Part of a small language model's weights.
Size: width 160, 5 heads of 32, MLP 640 quick GELU.
Training: a variant of Adam for these matrices, 7587 steps.
Each number is 500 + 50 x the weight over its row's rms, rounded and kept within 0 to 999. Layers, rows and columns count from 0. Numbers have three digits each. The size before them is the row's rms in percent of the matrix's.

# layer 2 MLP down (transposed), 640x160, rms 0.0441, rows 532-609, columns 40-79
089:371496580538491520516455495436461541523546489399486480554459462551459524522476585517494607459607501458541571530408453484
123:525559536455487506518449496531480477621562514510445500475439577625483415560553539509457493572429534511555497501505470508
093:419523545496554516439488536525463491521504488406499519495469444493529499492442557504526515534563536543522497547511517480
116:533573445475457472538557532539464539566427481551404594445453477482428486595592554565581450418453518451460544472528463446
096:528498608622572452480518479496505561473518516571564539438540463531539464555443604514458530547472500447460543489482478510
100:565553473519525488503520420543525452496472442425453487573487427398475590473475466459426553403582508499536490465467502396
090:549578463547530545499401459499567424520528576525511425576539445526460499439510509586444513447500512509464476507511509449
153:511494390569491542417488528548526445543590394454494535408564435524507474553446426538533485478486513528501672481478522526
134:506533464558435588531478514489550556546562511554467572419490433581504537434485539572466476407445507454421432451433495521
092:404478494468489508499517489518481491558467577500529455431391496503580510544511507474439642497629560471493523583549460483
086:592525504464490471384486562399501479547499451546426546528563499506564489541513457601492545542508474522530475513575411499
091:520517343519454530470482453568515472505543376502494543532536468485507512540441490568518501437472449464475625491557473503
095:438524453453474538498506483400376444559484468534507478536426532488461446531485506501339483576439463507435436494479581466
101:539393565621427463438478559381493506524473493375471535428535490523440452508489306547431580465458499534533480572431480538
084:503540475558434505521424469573395540508405565491462477519598407589430517503529493473491474433502517617442471553431489492
081:426453511497517565543479521607483505419535412570484554442476490402455520495513560526442440518426476480406512529481538535
075:512570506504430534516539444522444475457549499628510522467462493475446468440480443430548489549533558463534472481426484523
122:497520518542494500466526459542505457496591542563561458492478504485498517442521545425587467544602499591487514474451478501
082:513484523495452409554475583571462518558461515509453446540492475453487451653548529540406473490607491604572471504532475519
101:406508511612569452516497509535539493449504501545461547517474508452435574466493546441558521469455607453444494588489411558
090:495513529450523497460502558529526482485523415440611485425530519507471509514602586502484504493457475465424431485450513429
094:445483431520470532456451522529557495510517463515531528505528504546472557448527586501438468484574479487435597518560432511
089:521582552532479486564445506501489496439518521500459506515444475562453516456420530542515580382544508491526483523505476523
091:331456531529505606494527560450585576450477426576595520451484433465528544495544532458547507513532522481547441464540478518
063:510412586511430487484540541497521480472566457621563499591488527496524479475501507463519603383499507528517372493542552467
143:535517348517479537446508524595503459488557346454464526478535529495490505577466469573541476436463540478490692508522486520
085:473459523534529456501494489508479502448480518438603473538519480404452468528370554431509516417484542539479451418491520455
125:500531490473472494518495541461429520553472559460488543504486481479494444534549469452487531466518486402418471473464492488
084:461537540442424372432475504475461587540495495479419507563518460603516443509581417517501568487604461528582516486530516487
107:390482515459567481492545440434550526561496552470501520591516474535491437520534434600465516528418454476493472501447557433
100:539531572574587515477351455496452472552534535419554483483434550562571469443484486588461531557488411500534451428516475432
100:617493507474550509515508503569410523500608427508442530497523507549514475413505519425550472600530502480492561504504504559
051:480566563498519542467499553489555556531401457562475553486474547602526544472610347499488533381492520461519593465499591504
069:558509457501449387505492486531414497478536484494471497564540488567473547488504444430521496486584511428561476471620549454
089:474499418499475522508531477561519529464470389440520542511515457510526499566488473535462438443469522460467684541560485519
140:555510476565439459484561566331542508503468483535459486498522475522443519514473580435498472550501550569594501464506482549
137:526527317534490523455513516579508444486555364454466515491527531489498513562465490558551490432471552484481705518508475505
062:539564470513457441513408479479516433615492567554457502552455583611561500417445554530540496501527542534560487492548472469
110:518492483471525495448461441573439502585507462559567433520519513546556498542405540586510436584512507590458486498466518368
099:406544509475451519429487478542494580429441471488435494650540529440528481516541504488449455502498463511522510574553461503
093:531479536498584536444514437472504523451612547462485511517436370558469494477501478523443533392585507415535465531497549505
101:493525541424509516498526475445525618512539544507492569448416440415403437477494572495473520474469517508463504473474514464
101:483575544511497343455435480550511538491526534551643444504457513516443491560489480508504456544552487504569437497548469439
073:463485474576632605486494471599523496499508471487550529484473439547539523424607546512430547383457490435473495495444566484
117:452570421531497429560478550439510494564492461482475497499489511484522446510468539478539505541526474451520491593572601467
092:491562472448573517531477479487450584499503397623451462515487519506545446563475487475538479426526455470444481487436483528
084:406514456629514594512482400476517452502569564497519419532535531545571487457491476528545456566555508523484420528481546495
134:502533505448442564482567449556464479488431474469491499422549503437452506527447593489587579366469495382459464502508525539
096:529503515458416537560430514565437554565476450459474464521606494492500510389470449432541502499425501442564485478546456562
083:354526690478528501525540554511512561468507471462467498388527550572395446583498516563451472459393504486494471505445560553
099:488492557488421506462457510537518607455472463527485542441501500567438469493403515489455452639397518564462446501492592525
084:425463547544461452370493453421601508531476526489457587497533479491545368535488441546485543543568468509522402462551447485
099:513569480426521518514431466518516513486577556476445504362472505533437510543540489488496502545510554521562547482406463515
093:427546467457482498572562665462486412497586518529556536548419433463547492454530542494514516553509455452515550497625429584
105:474535559525482493458476544619460569490469477523416518514540482511535490558520459429456551501534538489554491553558401529
085:557495482494453455545495494475448479539515394571466477465494464500517461565485590485506435506456452434548535491448577541
094:412490516535472450530448566612394445533549434457476398451526504590511482445482523524494506570577485508459510483571440482
103:388529499545542552462508514482518593532604511504466516468467411506540415542445524547573544519454466455479473540472431429
083:530504309498452547478495531557505510503533365518483533438552552505457494551441487604481477498475572501485643503539455509
109:426536499500430477456525460474537554526443671560488634433477444581527508405476548455562479455486532510500455525479472514
096:474450430512506534552545557531479473490490487514545465532463432451534552477557575425466504380483462596512453511517530466
089:554508500525496454608493400472494468532545496543555489441508505485556424485570420402564455526516510417540475532504555492
110:468508532570420529448467598643509469462513520523503462308519424452477595366396496485510519419505447543571494469479464519
079:407446488471452508519507441490497417416295501529451517434521547484561494467500552615430495398509454566523411449470515479
091:544511596517595526480456526493485421486422463467506483454536540532443529509437530485584496438498478493489486527474528428
083:536487527455499559428552467503511462561484639499496531552475369546499462493510535481458443515486535526517438500543433535
096:291510521519550525437559578421538571534453474442520467555536358501573570510504515533478558495464554507427492492515510518
127:560562459480480498411511518544487536542519443514447483493512555458524402566476511505533476437435405524496549492458448519
116:539532351511480556471532496603508467493522365471478520487517524499491498567464474570538469461469539460483664495518466504
066:492491564516356407510544496453576389553482476511448550555527478503429461545553519511551548497585510524528422495523460462
091:435426448484479485522509568523483599531560484450471406638417506494520492516517461433447517679599469500463484540606561511
085:409521519471476502467538510486524576444446564576407549477498484630515539545443562521515494510506515506550550473548505521
089:376462594393558491502473453473435578507457436539448551361474484460496434506488574530385568473469515559475454490506468535
080:516451556452514500556580613518477472595415518453502537374470532457524479445490515402582535419499443494475449476448509480
081:442485458441484442577565467549462389587458422612481493441519538571607475490543484501588388447571488417566489487557474484
157:504494485572433572434461535500562522536545506496479588356504464598478519477432466524457424403442480528503490453438475511
077:434538440558498578505558574449477577461599451593511450499540451461495500496480547574501512531511469408487497521498559463
102:423497519548478456546489551524551415484500416569484490470476451561462542463535473485467439488616391564484558505534503558
# layer 2 MLP up, 640x160, rms 0.0525, rows 533-610, columns 40-79
104:471402465560490524494539463507524508380447486532563503525593455374533553455475477508573505415564475491438543466508508485
105:569532497450473474513505472497554489434462472565531451525506518537479501523535445526468450435449458469542507477479467545
117:497470531500533550482438434513541445453586506427586434556577508532588501464438470480452516524476540554610499542492538500
094:456525426401472584517530494514547466521448484448440467547458526500498514454559397502507449422509551523561481484563536466
111:452450496492472565539532530472440526476502525524586463485530578579512450502520507503607435547408528476518558555545444624
094:497426516498475446499617528510449526463453415481482560487459546497494470527478508461598475555482469494505551518478458561
121:515482433515524512409482476548527435512572393482516541414558491542504496548432417527563500529490551504490663485488503508
151:477598452577469523490512365467543462548540495565496581499577520500491482552528480496502492493535476532445592483491484505
102:603498502530537503511483537488482500444536421526494546560614500486466515496465487567535334475412474529497474390488526477
092:400434492504493569607512474597505466475541543472575445488477473493433495470538534441559455447468571498442499473420559481
107:531522375539472537464480410559531443509548384473463544534482527492489495531443453576569474487457504489476612541566498509
096:510508511563474471504548526556608537435533490466523481509576498507538569475503500533708540434577547484582581537538417504
099:498594428373558537567562443638485486481532469594568464556476505511526535466519650487555446526552533425468560436560534490
089:477484464433535494520614524458593425477627443515536519491428567421600516505457532580557511530550475384524562438563458484
088:558556489509504448467508453442482492578470551437501445520513545573527462501482452494572538490593506553612492451548479452
086:502447467488596435516427536476506531579472465371563505511553496501523510532506550540509480484472447514470537515607519491
110:530470468410494483505463529491479518534378441466471576475497511516525494532494458534413520457410518429562493488546548519
090:501512480471527576494508442440536444401542482480550526494491517535502539398454480503618474515393488432408536559456500486
099:546492477378453574504502508496498499535482488487535469532537498539519408526490486549418499534540421509576515412538611443
095:504498459540475518548533396515474511479479569539404508599462484519552493509387413514504502522541517567560581526570438554
113:529547474566508487487514488504517418481561428476468595468514540445472518457504485533506488539554481495471623477530484534
090:487394449442505511461525468515549513560478491514547524525569530432518502543564478474476448592431518506513509466515562490
092:628542474511508376512476441497472433514527536473410482529481557481456426515444487568461484500464492520479566531476514459
081:510604441485545490538439467508509481536424500381446526451468504515480501555476487558483418613487500458457606507448422518
096:544529378539469537459527516587498453501566375445447532491538553487496498576449457577584462438465519508493649503496497556
089:520549486456475569509531526503505515552537460495344487501479518582535540492620420581492488543435472534497547578500504520
108:541475496512521520503510460506546454434473465539539475548541505550517477520426576545484516526533552593539536545537521526
089:517441453545556594602527492502525422431518521489596503474453505401450579515452545514519419526407537483395509541448483514
099:578494480510452539534470559522425486451476446510477513450461545466543558511429559447515525453605555557483556497546389555
104:413493488496428511503626564518562491455474482542484511498548485463420529569530500460510466490512595576473582574446467597
096:423501493546414498466537462475599446473397564484558466490439506436475513561475478581459479402492502566507460481502487429
071:515410421526513444565516465513439474476567533449504465527526462398468464514372627489456514606473505521455445516509426479
084:477478519491512598539520494461562489470523509463578517445423509461524471535467551575488511536430517574402544551387441565
113:507518442501441511496505461558544509507511401392503545509502526489468492579477498528492463451465499467486596531528501539
132:498501518409491503498448411672494460455530493499537531467478480447567511527532408565442525425503533448464528568548503485
097:525528356556487507472528482571526434484553374445470525507524569487519502546430499573604478447459524545477666539489470515
075:446408506513546549477574539518470542382523424473567516460549435380430504575572465462494487528447487471415503492435518530
107:465509506534475497537536573468558497429505511447459562483461506459474510474578475406509536407491514454536515487486507610
104:580497470532527470574558443467519405496551511485565517377426502566446523478454423516582476523500488489505505464475443472
091:479519460509398445572528541541498453535411465501545494499541590453548505526437522509554470557413532611454545497515454517
118:550537462629481451560558522512557366472434360419433449457470600487533581476441468539513488553476496551537475497500529574
105:506408399506518627591551525465467420509487495459314592492528520497566570491549495509484547503427501540448530502472525539
084:537492494480420393549488534458440501515479517522423461548553554467453455559361474488565491584534504575520494492569446492
103:557420516483510577410530487561470491432486496513513487511543513542493484481522457516498477484515521520462501417451408538
094:521493498557420497498497535511496442511521577414519523477471469469478528406517504568507514547447557528539534473562477479
093:535458531370533449498494572529475537519455433513516579466467505436438500509523530506434550398428499506503574454508456522
117:506499471556540482555469509471494517469570501456474471590459550548538512484535427519438430580523516616559566504466448498
092:520501489544564455459579444405578432422538531487556506479346501514491525604524533582445506530572479577417524542449528451
084:598497325571456543509478444501476449522501508543533499615504491414624563451446495461582529505634536498527541489568417449
100:490512436521597514513569472454499410518536525487541469574515500397523547495551496540537492353597477456528563536529410463
091:580542466419565555615540509589404474469488476517524442491469504491457602457489526516496448462416588460530566530429549502
098:444444490571502520463499511483467508533425440535531551612509500449548465493464518486493477456512427463429512499648537422
104:543451505559523488441422321505520530524445469469474502429595613500434483528476426468552505481509516528544485527416558455
114:555564465495567531488530406460543424470499541489623442517491538464474521476453502567490357471494454530450522485375513512
092:434517514527517537469517504526565466383516545459563531506486534476472521433495402524525546459540527581447494566558390460
096:554473474463560534455564397444577537483465569546534621551482499362461503559509467537530486449410538487523503503450565526
108:635476488382481479500445508474542412428428493475477523558535556531417559488526497480428466491553512545519485461503565553
103:527479337533449562500535509565508489489518354486479522468515574527475480535424486597504462495463564539478622520506471542
096:551462457511534529550525482541488459471530327423517403583539532399539530601476463565470542518500503524501557481539492471
092:496571527551450453443437441478491520537503485454461546466556543509483426543402442543560503613495524378514561523526426541
091:480484501492507568417530592550534534489445485469444499548499512492499543509441564570449508432448510562474544500533447494
101:582529493432555447555539395362519510540503468506475567703498547566475447617604511519483499554516526430490494530501504496
088:596545499544536499485459527500501539572698496501560486562518479513469506510515433433661516614511528465502581540490458533
098:432475390513405512527570527502512557485611516504528480504457488481550449515528478540437487570498526606482544509526452581
087:468529447550475445571485535493481460416489374474564454470524627459545536535514472517596535489526466495506596574477516491
092:649473469475454472565485417563467417452519504546485536452494608498415470485460481485531434474538444480569511522502494498
141:573531436559488462456564516536497478519506389530387516501488608472468496541467488503498496469507471507517527514487518539
103:534560392520464547476568474596527462506527363468461509514505549526474521568416478559572423451471506500454605521480451507
078:506529440444624612533462492545448563429530513482566437459449526510534518455459492505489429531441529479464554560437539521
092:580571529479530561486518463502543406433431496534552570400543493555464516499458471570544457347427510500531540488405402517
086:560445449579472518487418465538443423570536419432568441490535516357532478448517432489524506500499465473461470528456507499
089:615513418615426502471533532504533421509525529472575465617513521508535552512508433483629440490543478449564544517532517452
099:483519447532464511410444391491552511441533504548533501611483460550525524555512481638485466562543497559503562540572493564
085:528528531568549570448410493480508591427564542416503521530475480411389492513487527497436583579409515626426525505400511518
146:451539475577453506418468407498589445555571498504511595407548542486509490502481439538539531523489489494506589472487488486
090:540486508469492408515462378529523422483423522473526552491451526487496484510475463471515455466469522597537539491514419515
101:547520496511538562465500435511487575502503525462526511558520529435568484507451500529526538494363632435503461526462511424
146:466511466500513501427475417485538444561547448455572547462563496554531506583462476552574475480465574484482627481483494528